config.toml
n_layer = 14
n_head = 4
n_kv_head = 4
norm = "rmsnorm"
norm_place = "pre"
norm_eps = 1e-05
rope_base = 10000.0
tie_embeddings = false
weight_decay = 0.16
final_lr_fraction = 0.0
batch_tokens = 131072
seq_len = 1024
doc_mask = true
dataset = "wikipedia_en"
Each number is 50 + 10 x the weight over its row's rms, rounded and kept within 0 to 99. Layers, rows and columns count from 0. The size before them is the row's rms in percent of the matrix's.

# layer 6 attention query, 512x512, rms 0.0464, rows 327-352, columns 128-255
101:42 68 39 44 47 41 47 62 50 53 61 59 51 33 31 50 69 56 48 51 54 38 44 29 39 64 55 48 42 60 34 51 45 53 49 44 47 49 59 49 58 43 60 38 53 64 54 52 29 43 50 49 43 61 47 77 49 47 57 48 61 43 50 47 38 40 48 49 42 53 58 60 55 65 44 54 44 56 38 43 48 56 60 56 64 64 41 54 59 47 55 50 54 47 56 53 61 49 44 73 58 41 52 48 48 49 52 40 59 41 45 57 66 49 55 35 37 69 61 58 53 47 51 58 48 55 54 58
099:64 64 45 44 46 35 43 54 36 34 55 47 68 66 55 64 60 43 59 55 56 84 69 45 57 60 48 61 63 56 51 41 45 53 50 46 61 59 53 46 53 53 44 50 50 51 68 44 35 58 40 60 49 53 58 48 54 51 59 58 37 46 64 56 43 47 41 49 66 58 45 45 55 40 45 55 56 33 51 80 50 68 56 54 56 72 57 53 58 44 42 36 45 61 52 40 44 40 53 52 56 41 25 44 76 44 50 70 46 49 59 64 48 38 51 39 54 66 77 62 47 50 61 46 58 49 52 49
106:59 42 66 50 49 51 45 55 63 30 58 48 43 63 42 67 47 66 48 38 41 62 63 51 40 29 49 42 45 53 46 49 45 56 46 42 54 61 60 42 57 52 39 57 48 65 48 33 52 55 44 61 34 43 50 50 59 44 61 45 59 52 52 42 47 52 70 33 42 57 55 24 49 48 35 32 37 60 35 59 54 49 43 54 41 61 45 75 37 43 45 44 41 56 50 45 47 45 54 30 57 61 61 31 48 66 50 37 52 51 64 64 42 54 49 34 56 48 50 43 55 62 45 55 57 47 40 50
099:30 35 50 53 57 57 69 43 48 53 45 44 48 51 79 41 55 37 52 55 40 44 37 63 57 35 36 42 53 43 40 46 40 73 44 58 55 54 48 46 31 49 65 71 42 45 43 49 55 43 45 29 69 62 28 53 39 46 49 47 53 47 54 37 53 57 36 65 42 53 28 53 49 44 55 48 48 62 67 42 46 62 48 15 39 31 46 67 45 62 61 54 63 32 49 63 53 53 62 43 41 47 57 37 48 60 52 46 45 47 55 58 44 33 60 45 64 41 67 53 38 56 61 61 48 49 48 32
099:43 49 34 44 62 46 52 64 59 43 51 45 49 51 43 48 57 53 29 54 49 71 69 53 52 51 60 55 39 53 45 39 65 47 46 42 43 60 45 55 64 58 62 48 44 46 63 22 54 31 45 58 47 41 55 52 39 58 52 45 43 54 57 48 45 41 47 58 56 64 58 47 64 57 40 44 48 24 45 64 63 38 42 53 44 72 50 40 36 46 55 60 42 73 38 47 46 55 40 69 55 71 57 62 67 44 55 33 56 50 68 54 38 58 51 44 60 47 51 33 29 68 52 56 60 37 52 43
084:38 46 44 53 59 73 47 54 45 23 39 42 71 58 44 43 63 42 49 40 62 65 71 44 45 56 60 49 69 48 68 63 58 50 49 43 42 74 43 49 46 60 57 52 42 47 76 39 49 51 46 71 40 70 59 42 54 45 52 51 54 61 53 68 37 58 48 41 64 52 65 28 45 59 43 47 50 42 45 54 50 55 55 59 56 63 50 44 52 37 42 58 46 63 48 75 34 64 44 54 59 49 25 56 62 68 54 41 46 57 58 67 56 46 57 45 44 53 49 32 48 47 49 49 50 39 49 43
088:52 58 50 43 57 76 49 56 46 66 41 50 69 40 34 46 57 43 54 37 67 49 50 38 37 62 45 61 66 63 55 72 48 29 62 39 39 66 63 57 50 47 47 44 44 72 59 51 42 61 49 61 46 56 70 51 51 54 55 56 55 51 49 65 41 51 52 42 50 59 56 55 46 67 27 49 58 45 38 62 54 47 61 43 54 59 36 37 49 58 54 51 27 59 53 47 46 50 53 76 46 45 42 63 59 45 50 60 51 53 49 52 68 42 64 33 45 45 54 47 47 48 48 54 39 65 51 56
101:51 66 39 44 32 54 53 56 62 45 59 38 39 67 63 50 60 54 48 62 44 51 44 88 57 27 53 38 53 70 57 28 43 36 56 48 41 42 51 35 46 39 59 41 45 80 50 47 45 52 35 42 53 52 48 53 49 46 54 41 54 53 42 51 66 64 44 40 43 37 58 52 47 34 59 39 34 59 54 43 39 52 48 41 38 42 51 37 53 48 53 65 55 58 46 52 65 49 39 54 52 69 49 55 64 57 64 57 61 49 50 53 36 50 55 49 60 33 42 62 56 62 66 58 51 39 32 41
104:58 60 40 41 38 43 39 24 61 50 29 49 54 62 53 62 62 44 25 58 49 41 42 39 45 32 49 49 57 57 66 45 57 49 60 51 47 50 64 45 59 51 44 54 51 43 58 53 54 76 44 48 37 54 57 46 57 56 51 32 64 59 56 51 47 67 56 31 48 40 50 50 54 48 49 40 45 70 49 62 54 59 27 33 41 54 62 59 47 34 68 56 47 71 43 46 32 49 64 52 40 64 54 45 51 61 48 47 59 43 57 58 53 51 56 50 47 55 47 51 45 54 57 43 64 65 41 52
096:62 53 56 47 47 46 40 47 38 57 55 45 47 62 53 54 44 52 50 35 50 42 38 31 35 51 57 67 40 60 70 59 34 29 61 52 53 51 68 62 49 56 36 44 48 43 67 51 28 58 53 60 35 50 66 47 58 60 51 60 54 55 46 46 42 46 54 52 66 51 27 58 43 40 47 50 45 33 61 55 64 57 52 49 47 67 51 54 53 65 43 50 50 51 55 51 45 39 46 44 47 44 52 51 67 54 61 34 61 43 62 46 61 36 58 42 44 43 58 51 34 57 51 52 54 59 33 52
099:33 43 38 64 49 23 45 38 62 39 55 44 60 64 44 50 73 53 43 49 57 64 81 37 58 58 67 47 53 65 53 57 60 58 33 47 58 55 46 48 36 45 55 55 36 51 40 45 59 44 53 52 47 56 61 47 60 44 56 51 48 64 56 48 50 46 59 51 66 34 40 52 34 58 50 41 46 62 38 67 41 59 51 59 57 55 60 41 49 33 24 56 48 57 49 66 44 56 44 49 64 52 44 52 64 43 50 36 42 45 57 47 51 58 54 40 53 63 60 49 57 55 61 51 68 28 38 51
099:53 54 61 49 45 57 45 37 49 53 62 40 41 64 46 56 47 53 47 47 55 58 46 45 50 54 47 48 50 68 60 56 37 55 56 46 62 52 54 41 56 59 48 56 55 57 58 27 34 52 51 55 38 45 68 54 52 45 54 46 63 42 46 59 49 45 64 55 51 39 50 44 46 49 47 53 56 19 51 49 33 56 50 63 48 61 55 58 51 38 45 53 39 59 55 35 45 24 57 53 53 55 44 44 60 51 54 52 55 36 49 52 55 30 61 47 51 49 67 28 59 59 47 44 54 44 44 54
092:40 48 42 44 51 72 49 37 61 52 61 36 59 45 41 60 62 36 52 47 73 47 47 49 30 55 44 54 62 64 58 54 47 29 63 40 52 60 55 57 46 40 45 47 41 66 60 43 36 35 60 53 54 49 53 54 50 51 48 61 48 54 46 59 50 29 60 64 58 49 43 37 44 40 45 66 46 31 62 67 60 46 55 66 45 46 41 24 54 48 36 53 52 60 55 37 38 47 46 71 28 45 50 52 61 42 51 47 65 45 43 41 49 26 46 46 50 34 58 56 42 46 52 51 57 32 32 64
100:67 62 43 54 61 46 52 49 47 54 48 58 45 66 41 54 42 53 52 64 40 55 45 46 44 50 55 59 39 38 43 28 54 41 51 63 47 67 51 62 36 39 40 59 75 46 57 45 48 35 50 60 56 52 61 43 50 53 49 55 41 64 45 61 51 64 37 57 52 52 63 73 63 35 54 43 54 49 55 67 54 52 59 65 59 55 48 64 47 77 50 37 47 41 43 44 51 41 47 41 62 36 57 44 61 42 36 63 49 54 44 59 52 47 29 48 46 55 62 44 60 50 49 56 57 48 50 48
093:38 38 58 58 64 46 59 47 47 43 62 50 53 48 71 17 41 73 44 68 49 50 41 64 52 48 49 41 37 48 47 46 55 42 45 47 47 48 58 48 60 51 48 38 38 30 52 53 40 44 55 48 66 54 40 49 41 59 50 53 46 45 54 49 60 59 32 44 51 52 63 57 39 58 47 35 58 61 39 51 40 64 27 21 45 47 44 56 52 35 50 54 61 42 50 50 68 37 41 54 48 47 46 60 38 43 45 42 55 43 56 56 37 61 50 28 31 47 71 52 49 52 68 56 51 39 52 56
089:49 43 56 52 37 56 49 40 57 63 49 43 58 57 43 51 40 64 68 50 52 39 51 27 50 48 38 46 58 58 44 63 41 55 53 40 67 56 60 54 55 45 44 61 38 71 62 43 35 43 48 34 55 63 63 62 40 45 62 24 39 51 52 55 43 26 37 59 56 52 59 60 40 31 61 62 36 73 51 66 31 51 52 50 46 45 47 45 57 62 37 48 57 57 56 37 38 47 29 66 47 54 42 41 59 42 49 55 51 61 30 66 44 54 50 43 52 61 59 69 62 62 59 50 49 54 51 66
091:52 51 51 48 36 56 51 45 63 31 50 47 60 54 71 45 60 42 38 32 51 73 58 54 54 49 57 48 63 36 58 56 57 56 51 40 50 69 45 49 52 33 39 42 45 56 37 48 53 42 35 48 68 50 51 47 55 53 57 52 45 48 56 55 45 48 59 53 53 41 66 42 55 53 51 55 47 26 49 57 51 61 62 48 47 45 65 45 62 49 39 70 51 54 58 44 57 44 54 47 38 58 44 68 53 49 52 35 50 40 53 37 49 15 59 48 54 68 54 46 65 48 62 52 56 55 61 37
091:46 39 42 38 70 53 51 61 50 32 48 51 49 44 35 41 27 45 45 44 48 48 32 61 40 52 67 49 44 42 64 54 49 46 53 46 49 47 42 54 46 67 57 57 37 46 54 51 34 26 42 50 37 51 40 46 56 53 67 52 57 42 53 63 56 42 58 41 32 80 59 55 56 53 56 58 53 37 34 43 48 44 47 50 61 45 49 54 49 46 61 50 34 43 72 53 59 44 38 42 50 42 48 64 52 52 50 52 45 22 50 52 49 54 69 47 50 46 32 35 60 39 44 51 33 49 57 45
099:49 53 64 48 76 50 51 50 46 47 43 49 39 50 59 66 41 43 53 27 40 37 33 63 45 42 49 55 44 33 59 40 39 38 54 49 55 67 44 57 49 57 48 38 71 45 45 56 64 56 42 54 35 48 40 42 45 34 34 47 52 48 39 12 42 69 66 39 44 46 44 47 55 56 47 33 42 64 54 26 48 54 52 30 40 50 49 67 46 66 48 41 39 33 50 63 57 43 62 18 48 68 37 67 36 60 51 36 55 66 53 51 52 48 55 68 42 46 46 35 42 37 50 37 51 56 62 46
099:58 56 48 46 61 50 48 56 43 47 64 43 75 55 36 49 30 59 44 25 41 49 42 21 40 47 50 55 42 70 52 60 36 63 38 41 67 48 60 47 68 49 35 28 39 51 52 44 47 29 59 58 41 57 54 41 65 65 49 34 53 58 38 35 47 31 62 67 51 59 61 44 47 53 34 51 43 62 36 42 37 47 54 48 62 63 29 48 55 56 60 36 49 36 53 42 39 30 51 44 39 51 48 62 68 51 43 51 54 45 56 43 50 46 58 33 31 66 53 46 49 38 39 52 46 54 51 68
091:42 66 39 55 55 31 54 72 48 46 52 45 52 36 69 31 53 53 37 54 42 59 50 52 52 41 58 45 38 57 50 42 48 57 31 57 41 28 55 62 44 63 52 49 45 52 48 49 50 69 60 41 67 68 33 52 56 61 47 62 62 49 53 48 29 58 51 47 22 38 43 53 63 59 59 42 43 54 52 45 51 52 41 53 37 37 45 64 40 45 52 56 63 62 48 45 40 72 62 52 51 40 46 55 59 59 50 38 35 42 44 27 41 56 49 55 47 46 51 56 53 56 56 61 49 51 66 44
094:41 48 55 46 67 44 34 52 45 71 64 54 58 53 68 66 52 51 64 45 64 57 43 47 36 41 49 47 35 40 56 57 44 45 56 46 44 48 52 58 62 53 53 38 50 63 56 53 56 57 58 34 50 39 55 41 51 38 34 64 46 50 47 39 35 52 44 47 59 43 53 63 37 47 49 47 41 51 62 33 60 34 34 48 55 48 45 40 47 51 52 22 55 33 31 37 61 33 63 41 31 49 43 44 44 47 63 56 51 40 63 51 56 54 49 79 48 26 34 49 62 48 46 55 67 49 53 60
101:57 50 58 43 47 35 61 54 28 34 52 62 65 46 56 48 71 55 49 47 56 62 50 43 44 61 68 45 53 45 64 48 43 56 45 52 35 45 40 58 43 59 36 56 77 40 60 39 23 58 54 47 57 64 44 66 41 43 57 46 34 38 60 35 37 50 58 63 71 40 43 36 47 48 43 50 36 38 51 59 43 67 64 52 60 53 44 36 50 51 49 35 57 32 59 58 48 51 73 42 42 48 51 42 35 37 46 60 59 39 58 49 39 40 65 56 35 51 52 58 55 51 36 47 55 49 39 37
109:42 73 42 58 55 36 63 71 59 29 53 72 57 47 41 46 67 28 51 55 62 50 63 58 57 61 60 45 40 42 45 43 41 53 21 62 37 56 54 52 39 49 49 60 57 53 46 45 63 64 53 61 35 62 39 45 45 55 48 59 41 50 70 39 43 59 58 48 50 45 31 52 68 57 46 39 53 48 37 38 49 56 58 46 52 54 53 49 48 54 51 53 63 37 41 56 42 63 65 54 60 60 44 47 37 47 43 46 48 55 31 42 68 46 64 63 32 59 67 41 67 56 41 41 56 43 53 39
098:50 19 59 64 50 66 37 33 50 47 42 43 46 55 58 56 57 27 49 63 54 46 46 51 56 48 34 62 73 48 53 59 44 35 53 51 56 39 50 44 62 32 67 46 45 38 51 55 49 59 35 40 48 61 53 48 57 65 52 55 63 53 49 58 54 53 52 34 39 61 67 44 56 68 73 36 39 38 49 51 49 59 39 37 66 42 45 63 46 31 57 56 55 55 50 52 57 48 34 60 69 55 42 53 66 70 55 53 60 42 49 39 48 29 51 32 54 56 55 31 52 40 54 47 42 45 59 49
089:47 53 41 50 38 55 69 47 48 63 43 52 43 38 56 47 51 34 47 63 51 45 27 55 46 60 53 49 55 53 52 37 36 49 53 61 46 36 59 44 35 52 47 51 47 32 39 74 68 61 64 56 49 47 42 57 36 53 58 59 48 35 45 57 53 46 56 43 42 63 35 53 60 58 49 68 58 59 40 40 61 28 44 36 46 51 36 36 41 45 50 44 70 42 50 68 51 54 45 46 57 77 48 59 29 56 65 51 49 42 47 54 58 43 46 61 37 40 44 41 53 52 50 56 45 79 36 54